Weights of a small transformer language model: MLP 2048 SwiGLU, 1615M tokens.
Each number is 128 + 32 x the weight over its row's rms, rounded and kept within 0 to 255. Layers, rows and columns count from 0. Numbers have three digits each. The size before them is the row's rms in percent of the matrix's.

# layer 4 MLP down (transposed), 2048x768, rms 0.0124, rows 1306-1324, columns 512-767
090:136090202081142162124089128074133119079088137170187122152124112176179141144029136095127120065071127105142127156095125163171163190104105126158129098132159097097125126143123102186066164116127130178148121140136131189133119113107106145110122113080157129136126077150114123116157154073101087144138108138120068171100142126131112143195154123167092178117165127099112122137158064161167122149138160108124157097172178166151106128131118157159158112165155102101163137137153161149099101202128117109166147110119152129126071216146122055153134141160161172114160108122127187141157116070168163146156093045159129152084145136130107158078016092097087166084156103152087167149121192139160155142110068074127089136133119138114164089099138118130110169132139118116161189115134112075126072112215094
108:134152104077124111118117138083168115087077084178148177159112134113140130125139119073114136126124130139110093128152148148162149097088076135149099128144160164135107164157150118208129085111030130057155090103176167190165128113113128134167095133119124100138121115153133054146089086082123150083087132149115179094158133110159162183125108132124136085148105175135153144182130116095107083113137111229078115140073141114172139138186119218176081127084078143104100133126124163194149136105130106135177173120114143119097147143075108062148088098113093130123147145144120096165113092199101138160113100128117154151073049104082129158121169108057159078137157107158159181151101140085140112135164113156137094126122123106095128150126159120078127079104111114167157091121134144152094145072119103
092:129155113124121132159108125134152086145104139089127097150122108116156163102077122130167110083102165106120193158143121125166101139084112123060139195164178099191181143128087106090124145167045133118151169115143120137075129114107085110116190126169179111192145115088100131128129149099158106129105148096133108096131101155170134058111127160190107145188169122144106084172094122134169175141125172107133151118109134089136084093121146157071139110108125128176079065108141117157120036128147073198114134117132086122136110107078157132100164173076128179191156169099102102099146156119081154136122151100127125104063175106113125137081157165150172131095124159120105121126217070104131066139182118142147119207150081172178138095127106141202154126212163121118133173114153151140130160183158170
096:108129144140128138095080097172136097139149095124103118114093111091089152110166093123150097085104177117112131152194150109125069125217066142133156111135055138111163114119101115119199135131110135125153125096130158093176118105170165144132097170136086113095155182117110118196113133122160156161255064121077145136100183076113178085174112143099097123201092103133193131136111057135078085167063121107159094101160099137159143132213173099115056195160090106094154115170157118129132118079089115079175145077169145132096150103091133142160142130069096175148139116062156114074110145125089082153122128123121100131162091104110144110133124153113133101129157067160158121090138103132126133153094223095169068097119096078102139116111141114137078154146177140173114175119124151145145122046096000
093:107099108129126179020097108129144099144122134061079094119111065139119092201232088146113128114065161129123094098121125132112181176161122108144089189137105138104112083155190151129145125099152127094132139113126110096081149121133183073106137108071114122122114102142090139118122150098098140111111137124091118125101144171133139087063106137177125137119104118123139186126140130197093136115137133144140139071182156115174097175104127207115154158117129133127116128179153095129175121064101132129092124185160121119164151110129108041160127183207150114167128087140103091152093095121096147107155169127164136164140120173075155130173098113128070068130122190145130160150066136108140098181092105133071115098089145132099088126154150231143104130121139108141110127101165130100124109094054151
104:129108115103177152150101144094113159147166131137141128144106088131111119123108152129139051121094167119197193112107137080144164137121171102145150161126133177129177061180107095061114100088152194098082074104130097168069074099121151094135110128120137162074109114130060122123140098172133127194066070114118137105120148138120118039128114126110158168075094159067123102099118090155139143152149135159149120143126096081131134119123119174113085128127155158158093145079132091101141119097115066131118215080118096131150147079155120110140160101183114181112134090140099093154097180138128192137088123141125071117142097117072120194130115150120122137097154100123110132099111145112155150137124100155121146149107177100136173080101089148071141146118146104191214148156112125154098125176146215
098:142088173107174166076144075097106057117117132098093063082235197122163090102124159092124097098121142134147090109179088127066162107145136124143102113158105169172142121102097097118132152192096146180059136153117101070136139161099121133143132160158113125145108115162114137113149133114166115101119203133133163126132111128112120065135168153161098142145128112185120163159156062092110129161128127122121106094111122143142141128135082175143134099093134181154134141215146110111143150113140148151130177096124053062135153133130119151188152067180172114116086130115094063124146105151146117143103163135178175116172139131084143168076139136119116121156132182120132110143107114151180143126133148144133110147071138158148059050127100066179102161116208110079162087138123154142109209152112165
094:097125131131109141144094128120176160116121161127118121159171087093110153174144093208126164139079098138164149143131128151188070189171110133154109112098178230147148083087132158138080088162096132130114084162137164141064138149134130126130092133110117169155047131166074184144130152155077128081166068083138175135133128117089121122163142127091053136126144121174095137080112148178148082096104124163194067180145170183188112166136190104110104107132099128151096131130127109145080123144100139106168134111181169148174200167149177158188183154066102141066158131123151141080073124108118119135149138099122083159124121120119164133095119102146151092139065154148146230075117132129087128087079120124125142172129048146155192121165118117047153110087174127102096067129172183165059078110138145
094:082165165120148064095077115075204159191178142150087090075116141149110105129190119106107171148117132062089136179113138118105095103107115151158111153181169134181143145144108063192082125168141073120094094192163143117128134142062170118158148138088099137142087125151170106135154087164140109168159120117107202106139157133044113149041143079177132120150115086186133165129166091160108093123166138137111125085114139156072120078104130119160113152141159128136150140140097180190165167181070132115093133120082132178174127185183137097100120124126113042119136149216095207095106141108133164090156110111150128172180119099156120120136126218077137160117143143062151135079144165126154114155068115102144067121135161100145145156153090121147159121181158169116115143063170125130130148093194089
100:114085160138117154143163106169125151149156094097095095107132059162145163103111141135173097067115176141106097127131107116183106121126160138159139134117144136222113114149109046088206125175184122106154140129108109103098101125209136087135158112178131127093086135148103103181121122086141169111070109097184145181126127153163096126100124158098106129068139101191135135079178123102066174146075144167137063131116105125139199123047079152176130101095122081155156123116132171096145213091140155075117146088114127128140162109137090116167182119153082137109109183117133082158192177173114102174110103147113144155174120167113112116040188131159167141146133129139174167124122113136062134112060090097126106152135138147129114104153134093187104134188097145178141110125161109171138108126099149
091:114148124161181139138083071124088128109159105159099142100149144134125141063125128156082158124130101171124113191147093117083094197114068120184142140140113133162190157085179145133117092093103088135141158141161169081147126144079133139129123141156163057151135172137074131146097145104097126164005190078119172108171060043128084127203131066169157159126114141166097161167138135090153103115096148142124146118146092051123160127149122089140163072113140120095167174110179098123111128105080125160135130145090148148120096156144177112135114104129150121136147148172109105092106113114160121120132135124132153091106135158162152087180146100072108117182145143105131093099098119124118093152114094172140168134134135156141102143125135093099154107138186115124153139179158127149162125089141227
091:151100101093141065153157142083092165132161110146153084142120125125184178121180175153104119106163176123161087209093137130192070142129070113196145117125076133170109122173138105105097108203147154067068129125145153134147120125131098114114220149136094105135132058165129121148085140144092133159109126160115115125148117063141159166121084132105140173131073135103157105086096156169082154154169158108148068110101121130102118140118109110156085114148174112149049154112113118182136139077137141096095181145101097145145050112133167000143077115130150092129086141141156113120169109112156137153161050105161163154139128146134075150154179120100100099078096114141107187099118160114115066160097117123159143132117099116093210092125126099200131163124118171163068141153096165131101145108145078
105:117123106132102161142139146151112098098157117102070125141127122168073147145114187124212138087067138166170104140169091154089121099163201131091162148161121142199125187117173105140111105150133115111118122068147171136135119100137115113135138107129082093130119110129101143169140120205137134131061137122121132150099105158217087166145144072125153141158153130162141097111148108146155136198085170111145153089152114152217155136152153118157132164123176091134131100176110174126114093124174139120059146171069118170144128132100163139136185113129174086143139103129151112124075187099117167201125150106087132175086130107118123113127097132132165115060114110102128171173081135109114168153138133187165116081149160088159072094101131138153084136099132115131136155190139091129138118163193189
089:134081115100188179136108096183167162107100145107123122102056102125131126135167152092163178123148129113185134112162122148146051123130148121103041133164142126178158114173087120126155128163253131151085165102119175175150159070150187126113106091085104149158149163091107144166158115060097126134115118163105143123127168116132126101166140133142152185088130126121124098091155126124163137088142130070129125097140123106079140127111129135140126123072129100149123114114164118103125132175165086110111117148084053120108093102164140141096116104147099109094123089096172170108091099143089150135196106131080112138169179160163100140156078132150100184160137139130178169126156128119192180134144113108109106091116085156103132106129120094165093166158118152123126098141131094132125041135113101
104:147164156116146165081115091162110151170126218123108111134178173135108130104158159099142146102122051129106094147110104109122178134187093158089170139113207118138106082076110126101150121124123146147172122111156098074141116133141095133119164105138139197153128154096186227125148132182130119091124127156133130131090143137094155096150128134113116115094131137110119150079153068101089156099180145199127104193081067036090117072148107153112108142144179171132111148076115104112117127095117117144123114099152213086104155095100179117125129118149135121114122129093098190098145116080116109122086117090158176136158191119129065135193103175098124133091097047154162094178174075128105113194161129179149139097094119149151112135164150144054124112151109155148154141161110113131157130124145072
114:124140133129176154114101094111143123159120104128092122115118079180112146141148099229120132110103064136163133097074087105047144114143151117098079084163104099133149161144164162177121122168088157125102142120153128152140062163131121167124131133118087101153111117158182111122065140174142158147161151148141168100080185205112140125053117187099137146124154109117127112133157133124113147186177077107125078106097113181127100152082124199094116114113147116141123183100122152127052168127160121122123081183085212137131112111114096104148118119191118163142139156076132179129166094116177090180065112091146163170137137126120152132097133138115117178114218138132151153112127144144105100070126131135170171141107132079081119162089123129164161086108086100108024183100084167195094117149107064
106:161118189121104152152180135174072144166051132138154123107093122164097192183108167136123115139150197162136155098179170140113173165117133143158096133098170115088091164118172136136142078174081125115111149174093115155083128126171139091080121131147149134133199084135137100140105152087110174177087089092115111135139066166160129100152154150137130125106133171097136074108162106163112102120174121136076092134108070180109089067094148141049154118113087117180157113151130162188166068105103149110107134083138094099093175108133040147107127126205102141132148165144074059120086167123065125173115138187115123160106106152095104139113172112091087112132142076139132065145093112103110128132128087126163124170125235154152132192117131069142145126158133134161083094073154138116093159093114099
105:107177060172115116044136106184078130178115146164166151080106085131130157116148111105127086133164149143089142099119118142104156131118138090132101174111083236126178121148157157118166107116109099132136082125098178107131172095143186158139181100121131162192138113102111138165102114135134116177152104163161106146110213121105074153113142075123153139101165156154145150154021116102072106141158094111142136070071114128170130165107098135115095136191120096151105110167133129138117168060108103095145129090073130147164060140083157088181142131136137119096035123129116171150124083092136125138124080099117134128123105111138132109107151176085070125093157101098141131102150133129091110132071148157094139128098156156178164130111097126172179089121127110121134081143145192119125152100117165
093:132103129127161089114111107086127102159111157098156157125145132105164176132128150198125116124162156124108104149049110102147118133109122063101191105127194152073099111131178157088130132116162143143110137131125149101084163046123088130097117172084086109157079134153048179161089164204162083092030105086125084106141079105073137094128126153169132124104081137124079121107108109113084114125069117126147157105130165127110081086166127148138118128122122115120115143153145099087076141130087142112138184119149082142203077122169189052150139117157102179082093155131115152110177073061077070085171096148108140126117134132153159113129119049090090130115136077162080112105130181161164055104146065098107155118092070154187170142187200100133106107114154121097090145123040120150164141182135209
# layer 4 MLP gate, 2048x768, rms 0.0172, rows 1307-1324, columns 512-767
104:180111062102127159142148157085129137168180116140103147145105138064137167156155190136072164137130146112139063134090155071119170163138091085161108133084122177157146079146131121152112132127093116104173145177181107125103102170159203130118110088117122070104157117137148130156152127136183093143103126217130118073089130194170127155116124149114180114104098119174164088140173168167111080068170132093142096075091124122070115094153091134165108134135101149163056100183108120116147123076038164144168172152136192126111135177137159073093053170132104145154126090112109155148132118129078087134147142139106091195086122128116130098073141121118134123180134141131116128167157143128130078160134116187160117137150138131084113128167134117098095051109049148140115109123110164209105155126121100
092:173134107104110161148138154096131132126151094079158068092137152118116112195132155130090083201148105147145137110015146091105119168159231114178074123097100127162122069060144113132112174091192177092097077168121066058137090086124133131132076124157154182157121132174188113140135137122116165111119128117138169084109124139106134104083144119096183067108169139138133062019139126103074138146118128080144130139129141135207133174149106096167110151129167157079134086115096156070152167122138156155103097103172153091121159195170094163155096121107061175071114111164186076190141154060173100124140114209073148126142037150095121088097114201167138088170104081093137115156087146141079138119105103133133139104075096111119098108135112176105135154119143156074087089152084091182085079103067138
097:105079138168126073133107124167181166165190143142090094122119156101139135111149045104115099126075087188179197133156143149178093105137095124155160161118146107143152178127141133133138131082169170039115084166140095136151155156085122098147120116154140087146104107111180195161166087129160212111100100119109202120127195126073125082128089145138070159100107129105149158198111110163132153116112082104098127091140099111111142099186121152143115122157126114105092071138066093108169133101165188171131065118167131113109126122101088104158137090109148100086164153184117107105151085112126131105145130057071143123132180112073091097184055140139152114105146095150138126096129161101132179128167143139104142106127104111113151104119127108085135131159116123190118159104110080136108133089080140
094:088048062103098080093124126101078102088069157056133141130085156120187138105099189098084133122137149111047122132118135059080154097089089097104113145098170124078146079108133165140102183096146112105159168094106123137134066103127135124123150064104137172148167150107079133139130113102124120132131112145182137202168195114191095121152088101088173069144182117123169131128180138137119178080156146139129142144126143120092137158104151069118181156141125159151105012114172148137106083103152151101091155084174128157185129124129144097143191107133119116089136104098104179088128156122157114134102073120080110121117090124125133184150066183083131098124050084135112163157112091166108141136169119146128115134136108134118151102090125135124125134111054116145120111149120147114158144149162089
105:125129070110140121114134114133181120100144021098174166168119120124087082129133154118127094134127035097117171172137199142124101154187148100164085203140094153133088146127114160151094112130130134128145141082180101174152099151111150162105052098085202154091161114113101145122151160061105086097107111119145138123184194118142074182098114135172108085170147126125181162131127140176153114168134156102089166179131113098104133224126150149137120190204145145172088087182129126143159110075190115112157129109124207117112092126099127082145084138109133131159090157160102135111100096143080087112145179154109124201126124155083145104091177133157132144190105141151127089155189110099058090135136124177113121103158124122133146154163167161125135147152092123110115109116157048096170127113124118
095:104093126106055114212110112126177138152095122218165135151081033083186184156111107178156149153116134083137109129119159130112184144177128147131111129140120146141144138151116135118106048096132120135139084072144166176092133125115145142127140089135138098157095166049109150113101127168124098089090071118134121103138144091141166085137154089095159121150154125096109133074086178148122102112113111163134163166171128142139081145111164130163126113145104135117088135105202120125100181103156154124116126142153159149173095159100123130123122159152148188120125124132155171095110172119078083094132053109124103120102197151151110113179123145137146166135137135109186153152157086092117101131196099093150096163144047105135141185134137135086128098110079131154095128118151119112159077121126084
092:143179119051103096109115095195137137111109122156137188157157107109155088152106129183144145138141143075125164076129179160108082187167116119117052131115148107185119109099137135133111143096079116173100164124107146162137160200142129083100084145169119132103100153145111123050137131079114163176105119128149142176161151088031076132205105126130147114177067088115131162175170151127167102154138103116087127130158156122126103105159155097096095133169069105111135115124050155127135146144117150101093106103122116127129196099109186174116155084134131142141194106129124118136101113122094174093146150095163173183163162078142054146111112133124128062140096151117162148117120092111136118083100085078124140150109160144104143139153142073084146094097106137044160134179177153084170113148141125
095:176104101102084112097118120109115123105139085066090131158090060144145146143120066088140096118139135190173157109129136119146160093126145093136103139106133131144147119234135104103099187095148141085110103112162078187111103144119148164107107148140104097154123162103154145191104123136100224112096101101105113099185116115171126139112101148139137164077174145110099078115140174135136152140177190152158139190091099082144138141065095143105181137117141154095050050107143123100095107092080193175116099159163148137130139114140155120110153142089134115130174125059146134128182118139150141142166090039147103107096129151117178151152066085194086137142146146189099157144089088124151093129128167079154073133140154096100120168062078111106146184122111161151139086122166106131124104130084076
097:080109172135129096112098124099104180135188127087134088139129082083088103169095102175185095128097114184129142073108116107124163116160093110119175132184131109159080121102099116158132065124129153052165126151165095124062114162118112129099190168108158132133154147106117159163147088109153168057120126177145097112170091123119112097091155102134110231132189137120157173145077139124144152188169154128150121126091136100133112132093178145095106156079132101181108131152110067151109094094112094170132176116154128113135142072132133131096198142146154130125164110164093160164148189167138128106083076059133140125132115093164125094167131064101134156095123101140170170097143104156092168121109145056108096107167164110164137140102129139176093106152094080136120183104104103144147113114090156
093:121075154089062107137115131174141122174137165148146128153090154080116148174141138117178131196115127133168147088077141138101071082160122065130114152134150163100175111166086098109141131099123128173144178099105105070135111099133117122162162170132144081156088135105196135137107142118118153186122184116092122183126150115145079138081127129078174098083155157093107100142129184181102109098132123111136100165077119100109137131098140115162152151107139073160112148114147128107125152111120091160054149086133097104112160104138116110157175060093135112077104131140130112112079148119124124198120167068150131087133143118127124146195121155127105127120137098112139116110090141193079100122142138087151080162182128104140093104073098065088117181179078112105137069114142092082112133152184126
089:115172110090120126175118121149130161164131120220135155151148110053111084149147199146139144176150143153167140138087117138109142122120138111142151147196123164128179081148168099164096174107126150112125135108186162187124053109083112138114144132097103074229120070146111123146167165156047158204141159200092106123143153153105116131133165131122170167178095156114222107143140143166129152200136180101088139125111150146095123074103139111140103079158200101166154124104114147143140125088117142105184141132116154104109097165143128135140160083175152104162119137121169120119128182178107146158163102152170110093009129081093099183189090134088153139096058156098086073132182157110127109109137132141145132149106130167151176112129111127107110122175169123110133151162129171066154118134139139
107:058093159119085134099172102149151109141155237159136114094086167071085115130122149133166186076061133087079108189134103109121119152099131084167122101187137156199133209156158123149119114160155115086120039078165136146089048139078176182151122116141093098038124087127110146191149121117132114126135199114086159091092096141139126151119116123166071120114148134149162149115126138166069140131108102132144133123149193109154093139085094092109114128091162112162114102144116129109092089107193141138032111150107116145154066149131085148130140102123176093086093119145130145176170073108130120186084058111151139199110134136155133188199035122091124191082098110176091129103110181084119182113155107118164102106152136099118121138107135092141199096152160098161125130154138074115197102144134143
093:171108145133088143100127174041098045110113200155094112124204141064167188064113114115110112127126094184087096136102132130124110081134112107084119144065121156167152123115109122163090145125175139130104055121078172058158163122125159171099175128155087197089076105176112124137186126146124092117104113159110159152153174150099133140140058080122107119124098146147089118184125171148147144097173126181082052130111123103123118150113136143102154066082116109101128127154119128123130127061126091157113145138063116131119087123151163137170092130139045054112148145131117112136114127149082112210159108105217138077160157068101052095185103054159156112099154074094123091113085100151098067146137178143130116135124098095105108175204201160153111111137139108111098152138118195114131129153175137
105:138155069037075122082130061188060105114117137135063150167132152129109088157153157105125145129180111139142070091124197122101092086183126146144114133091102187079111105133151142130103116075165057105136092119162162102111146128128113118111146117118080168157152116107169169117033165134159123130121098111094080153099169119136101142170125090152139076124107121136120153148089156193171093108106191119058068137130070137097090100187145112147134080145132133117082141076155158147153113099146164084104152174052150105146119161206130148097141134151109112118134122078118154114127118110129155159157158170106143197117119184133131165140165090136119144094080102160114072128152179093115073114091152191127132135121135127124098145139122126092146117148069118129071153165137101146113152199121104
116:165068073162084208114178132202107112146124100158168109189133116145158134112172157143155084114115116085126073100112129109144103116118149124175098119153148124163160127170089123132155174086216122161133098040079102102121091101122119078130165114144120173102139117144187115118112073138129170156144128090089115106103088139098153107058188159062111125103105141119137115111149152083078141144191121081175150049105111155144149157096103186096114126136094140100151135114134126041137208084188109086071117102124145114117172105147112088154108166127063148110109137140126095108219115097134139131117129118081108120148103138128149133100175137101112166144164115091122159115125107123131146104174096136122169113115086082128108155113109110151141131122136179115134100133098131208058143146066129
108:121094106199113101100107128105170119133142199106147077081066056052170102106125150076114097134083073143108104134080107064147138125143131113099140140182177109120157125128145117085127087130101173071133151085186184130131115098125131117122165070113130139175137025101137149197115138111182129117127175150126116132137120153141120126138139094151124154169104168166143200101171177160100147086126078187079140146074177084144126178081133101111108094050188126130149122146118149153101163147162088118105164137189154160133106148115085117132113110139118107155104150130169146131150138145168122213134098110135121088195138120129062103152136058157093078179107138145099173162060077128113155188111168085067089096221115092092129097141127139137167163151173148198118126124179135141131079150103143
103:192152124154126154083109150122092162163111185155150132090116105095116137089138101093102126126124139105104124138187114088116165130113132194086108147168127143102144137155129058169105080167084128146112076124143121093116134116155167096103112160093164077148145102172157082152121139115128104126101065123138178114149131051130134108135157151203135151151119163140118142139081157123163111125092158135111080128112120060151108157171123174140051124124137139081163123128154156138114114132152156085134152062132135137175136102151147154115059145130179182081149134149127156102117127100136145177150124114190129138097163128122126140134099117116102166161081110182094073070143088144180122144068115152082118130142209110109152106133119088074133078094161159162250136143139117118141081135130128
095:119127142120096092107154154098154103125155151116129140127108034135144163181166097177111134173125121105118137085097128132101108153089188178081131120120116149106073184106121182119114112129072126150155104173069113136110184126151144075135124157149092124149128160085132131088149132126071178112133136115160154126128150146111119108128177130096087131101103103155154172070135094126106101099118105109125151165138098107100116128115136146071173153113089113131210108152157107134107136214146104116134072109130123126142111073147147137116144092106127190117080139106108124141115173107140110080092185117110117096167167046174116112125118114153173123175083099064127151135180101058149117188097123155145126058092111117116185114150150131126081162096145120113135099177095110103137117043122123
# layer 4 MLP up, 2048x768, rms 0.0164, rows 1307-1324, columns 512-767
107:099086120093146103135093148142204125112103153145109109057076099106165141097128124125125123166132160128119175149080181165104134110119102140134142118159135149214118091101106114136158164108066169054106103169112177157147192140091124136106119164138082150135127142135137110153074141137157174095111085107075129101114065159144154123142125113109170139129089162133122121139102094090061165090103083191104075137115195113085150130159135182106115161103061177167107128082158115112112161127144140128167072145147132113158122095098090089126171100120184131116174144191098110236164073171118070133160131163101105127097080063144169119142097128121139126151123166152164127116125146114171122105133141098113118133105083094201117114111127112096144127118175106131165138134095106114155120076129150
094:161086136132114094107119098155165111132217157093088166068104073143176110111162115165113156031101108106108154102139144155125110175157130140124139208118104098193069145149145093128148127191139171126172122170117135129106164168131116111108185147133129087126094108119119185163148155146186061132103069050102112147160185179175138086145119069171094155092138164121085164159097126101097104217089123110160094127101083140105116121059161152153137123132130130088165169172124122141137163146174126185107124162153151167108058147078122151095131167158091145069097151138113149135182143059142105064098129128112131159155142153118152116076097068124084152123135148147084134142127135131095185092166101106117148129091186123162144132118144099189108110095163084159069172129137131196125106146121087
096:160148065120117125153171157103157120125124104163165138109097119103171121182159126104134074203075161121125099110088126128125138097112129086176142125079169120140155118126091113088099127159182135156151093156184086113141101188112210156116132113145194116167169140117150086136077129155170149174115098164128147119165144181130106091129099106086151098108131113093181100123144178132155130143120167167158167171095156070114181119112079156152133088077167153158082075135134155117114041180139153130158149151118124182071088151156200104160121052111108123104111128117152145127148129115134134189117181086110102187162103177158132128169143109125155085084156101151077134204090111163118122059146114168073144134079143113133134193190158121124097102162117130162179112089154154179106167147133108
095:120136121130091144129133075140143115133113102162109070118110090177119105116126100170175186164119158139129172105101112130161129165149153133157100188141122099156109184157150159159157119142077114142199101168150119147100089174109093090144040119138116108147155158114128146123121116182117117130113114104130107127072135161126103062172097135156123122120096127115176135087147140103144167075149158126100167107129158094170149138087128165155129131124186061155120136159156113074102102113094171110053130097188120186199135196131117145139142105138142109164090164100149176204163079095149109158092150043144136146037164130106157148158121100168086147092118143186138141195072169150132116198172129111113121124153223193135105069156173171188127125178160182167106162097094095114109130134106114
102:120085086088155174097133125112127136089149095092109201124100176105166099124115085151208120177101119118143103141187159133127130215142137180150133089099117149135117088104155117082100108114153196108107150147130124135192071140110137135117090119149144107099204139082129094128145114116151144136106072135083178148125138152120123104178103162092170105073118141091154112073094099104135148087186154067125110080167127099127097135114135144092121179170099134126148138138164155072156116208158172134177145115151097158163121154137147112111114144142093192095072108146130083149195052141122154125131140127126129112116105130092130148143153122152133159178133135184099112155094089186135149120089105122192125085088158106109147130134166116059135075123133123160122115096076132106070054111038096
096:149137147170125138115122080148132071126136127116124103128135177134104098159151163132110119098103070096150151118177132124146177080099120118145172152186141154195101187162165139135124093174133159117118160077076072126089226106131091164124144167091149115136165182172140112136087151134155112105141178100145144078146170123123224140090091111093117066106142072177090128151095116126139134141122108180172079145195161098140083108119124116095096154158131188120062142142117139166110119183127078062068169184136154147144108152153148132150100136126126148171139157136118070135132142085100108128141112122137163123163135123140124163072165089128141109100074120073181117085138090155133165118115123102070130135094087130062120160112104119112134146128121134100081104128173101167166155179169108
093:081100169105153138093112191096063092106153145119128136117156157138123107133132221093122113131137128148066112189156188132151160135119172124118067116113140098140102125145114089070105157057123134193106128061116078145186077073133157129078147170127102154124132134075056077129114138151121060075130127105109126177178117083084125110185129174131148065106139116082168116148154158169159129133148056173112125136143094135094098092150154069205110140138114114119120131104174146106150075127104108113124120127176123099147088139140109140110091139139100136152130161104118072113108125154162088147144129186147088149090155132147133078117139137111112133151157122204137088057128123112135183141122179111175037101155185160133131183112101131138089199104111125137146052109224156146200202147098108
097:117185150111207080124063145170154098123140143124126151081127125109164092120147049120171171080157131067136141109095094085108094147129104163134136138069130122096122127164187121112175102112117163147082065137103146132219137135171114127154116168129195135079158127129165107135155107094100162101132133108120173124099118122138103174125195100170104118117123124135104097124138118153121120095126098116136150173101095129169057147081119131157147141166156156128106138113180121187084253091134125110180146147088167145094075147194089143094137159178077090105181137168108162090089088115075155133122159123125108135096116125113186114139124117120162128087134136101108199170135132167144148107077134109137096144122143147121188118117088139143129146112122155132118157139100171121156066192135114
101:165149076127122168119191149121146153118167067163138146081069141121154069107161098119105191107117146107147156158116134177112201128060143178099121158164117118054177145145104122074123122213126104088102151124101157116143103120168133145149142151155076170133178132117191143108210141118116129144141141136145132133104115106099168087127077116121079160133094142051108104163136144089174179105155128119080132112128111136097184186120188048118184132150129135104083133169069134088109123158106101137127134089147105096150024119157170146119123108105118109130108158157097137087094144121085142134159123156151166180116121159175182125094123070180169113158140160175120118160157151108150168135150140182181122085123143187104101098137130130147102128124131153131137093106078137107139134132103140
094:163161171143142151145064141144136114123255191123140118102127115129130085152093132129116204115115127105107105119139145053151145132090130140183137109128144112098095132104170147099155110115148176143143116135153129132139117128130102144129141120088103098146101149145042127143075148103117129202135144110155148149186156104096134143150108072133112154137087197168151157159096083075136084052077158175169158078166057110166138123098070126117143141107214196152154100162132119120106171123051091189127109156092132173105137127161131117055086146139160110093125189125119047121102160115108121039105123158122128165096089135065130135168076094108106121129118115089156125090161127058172124102131138122137156125069143114072098113159150095157143103065115130102144116156097096105137113117139195
094:085092084124162129130164134112130186113181116095131117084103109122163161172107097177138132174124136130130158152128159145144108199088114137191146075138121102139096115139157138101105109197120140104069102134179129123158131115097105157116185148165073111132076068141109181151100159146137163182149148106096075098118102138162153111134100124048157156123084146082098108115110144137091160141145081148115137138133125124123110061115126083150104136114114162200107138167150123127098171127106152130070178172091086164145146125122172068155099121109118105109128147189132121181156097108169159139144068147163113147123122130154115150160150118126122160083112122169119171122058177125186072171126141105143155095175110116192170139186092112160111142153159182130091195140097149149144134137055132
105:182119124108110159137117128156119110100044133160086125161139124162085151228108200129163147135084138142071116108155100156124094098195162110079172179163094174138143110153116171114122149133107101131103124155165156111149165096177118124146097122129126104144114116155119152172085113188152113104146139084158101158134145137179115155151126130149202116146149085143120048120136089072171091117112162155129136127147109133147155100206115160177112124109162104106085129133109140147125087122123120092103174195087094094127095131089168201114187182094178126125138105137121137104123189147105147155134123128066147162028133108109134116142101164134099105100120151133110126169092087137117110098113094130148066125153112092133144073074141101116092107052096127149141176125125161110137095146131138
093:134097144121088112144105142153131133153127163095092120153155091111122115126117164135134132127133135129100134157095076111137143088199136055130107140156134114131118169176120117186102189092140108207105150094091122145134116110125158155142150133127110131141088137168118139119134092169132148093135078228126186117155135178126142062167125137153138127120130121096097111145107149206159155084146092175137116135108104101161127143075124125193140142102109106106115151142144121099179122103146087156147203143090116115089077110138157154141155129094066094130093086126141113051119112162070138105113122140125168151140204103122090107145129088110150145173137104116129132144062139157115088182085128125107146151175164134131085149108060150118137135088092120101152091092161118139131105113095150
108:123094125158112175088142136172128191143074186133147148175123111102121158130134158075161124066119106165072137145168102155207132142145145135143155139103169103115119112132107097051113148092096134094117126154169097112082100119167122074135131133109123096153145144147158155143086132177085112154149170127093178161110147101152147092179169102078138095152107149148147112121149094158063139128174151154125099149133129105094072134171132117109146132125126143137127165162157154138124136103107117092135084121110159088138107116120177085148129203154065123166128145179108128131114050071158092161103143158150167097203136189143145182149118119139123115115139092189143092091102102170119120161165114106089106094192132166089091110183132143072124094137126197153132108118151126101165155182108174
113:157117157186128142150161172125154096130106142113123101135096100099171148081124106088099084114181140165153115114133130069111191084186093118143165077150169106182139135119081143082073131157194101129149088134097140099064148087087155156167168055161148186077127106076122118114145123135148125078087132104171221131122038089163156146129097135128155145123094117111082130103137124131124161098160110144140092192146125149090104187105081146103132131076135112144106176135181148148162112117111149142131159084118085123154098072082113115153185109115126130081105134093158164133158092156120117171125136115102075105127081092062142118083128158121110146111121114142157076093105144073153157125128144136133159192121111106144086120173145114098138138105145170135129161094123128158123081134109177
107:120100162043152077160133121134124117154147169138126159146097160150136102129092166116171182090128097123119136125133147122158097156145123141129100154103106109146073213119082099169134066172082168159130096185159138174156078115186168076112087126153160089150121143151140135130167124146123133136129158146104138192077129144146101114150112094119083104132093120114117159159124102191140167090202194157130163140146167132120070118096157081137131175118099090157142134150088109184202155121178169055153119157098098114095191143133138133134107115112147156131148126169176102119071107146132138134126131146160142076140046095114152082160107101159115119180098108165152130093140165140147162151164136123108159128119134190126141142107118148128134173117174122064074055052129107124093132067087116
102:130118096157129143183115116170167067174141091099153203109159088157176183194088167091116107127164169126176128128085103092132143127100124133100093137085150173138167141086134153104147153114156121125117154124115128145134175129133093185162193123158150102194128079106154196132137128181139099184119145130159067095107194150127184159067098118091171107125156127118126109186077145117142138058097124129108116098129141144146100149071110131177125059201133132097147132200174096094114128113102065073130131152111111124060111159157160125147157093100124099132116072069131102160091115185148142147124134082073168128142082174140169140141097131132124102102148075141112142133119092136126150087146169151132156105130066153176103102181158128177169146145137121106097091161113181147183141084102157
097:166133123152178155145091152163160120179125029148146062158120081147166115158144124144135108129059079087157210124127143091115140092156167172101077135146105109128134184166132132078130083132143153098135152118119133123166129127136119150142145106157149125104169169112142119152150168196135156092116111075157133177056106105131101096094122085096127179128115124091093126089187099024188133170154112169134119134111124120132200175134105161154171156085099183127115127108128130096207107134160117105156080135118114091088113077120076136190193105175111095118163100127115127136113232095170111116123111101141121064187111152157108119099160099125150170139080127139113120129106119120084155133173109133118098111181109096144089107137156116090149110136184146064093089097103153155093139055170107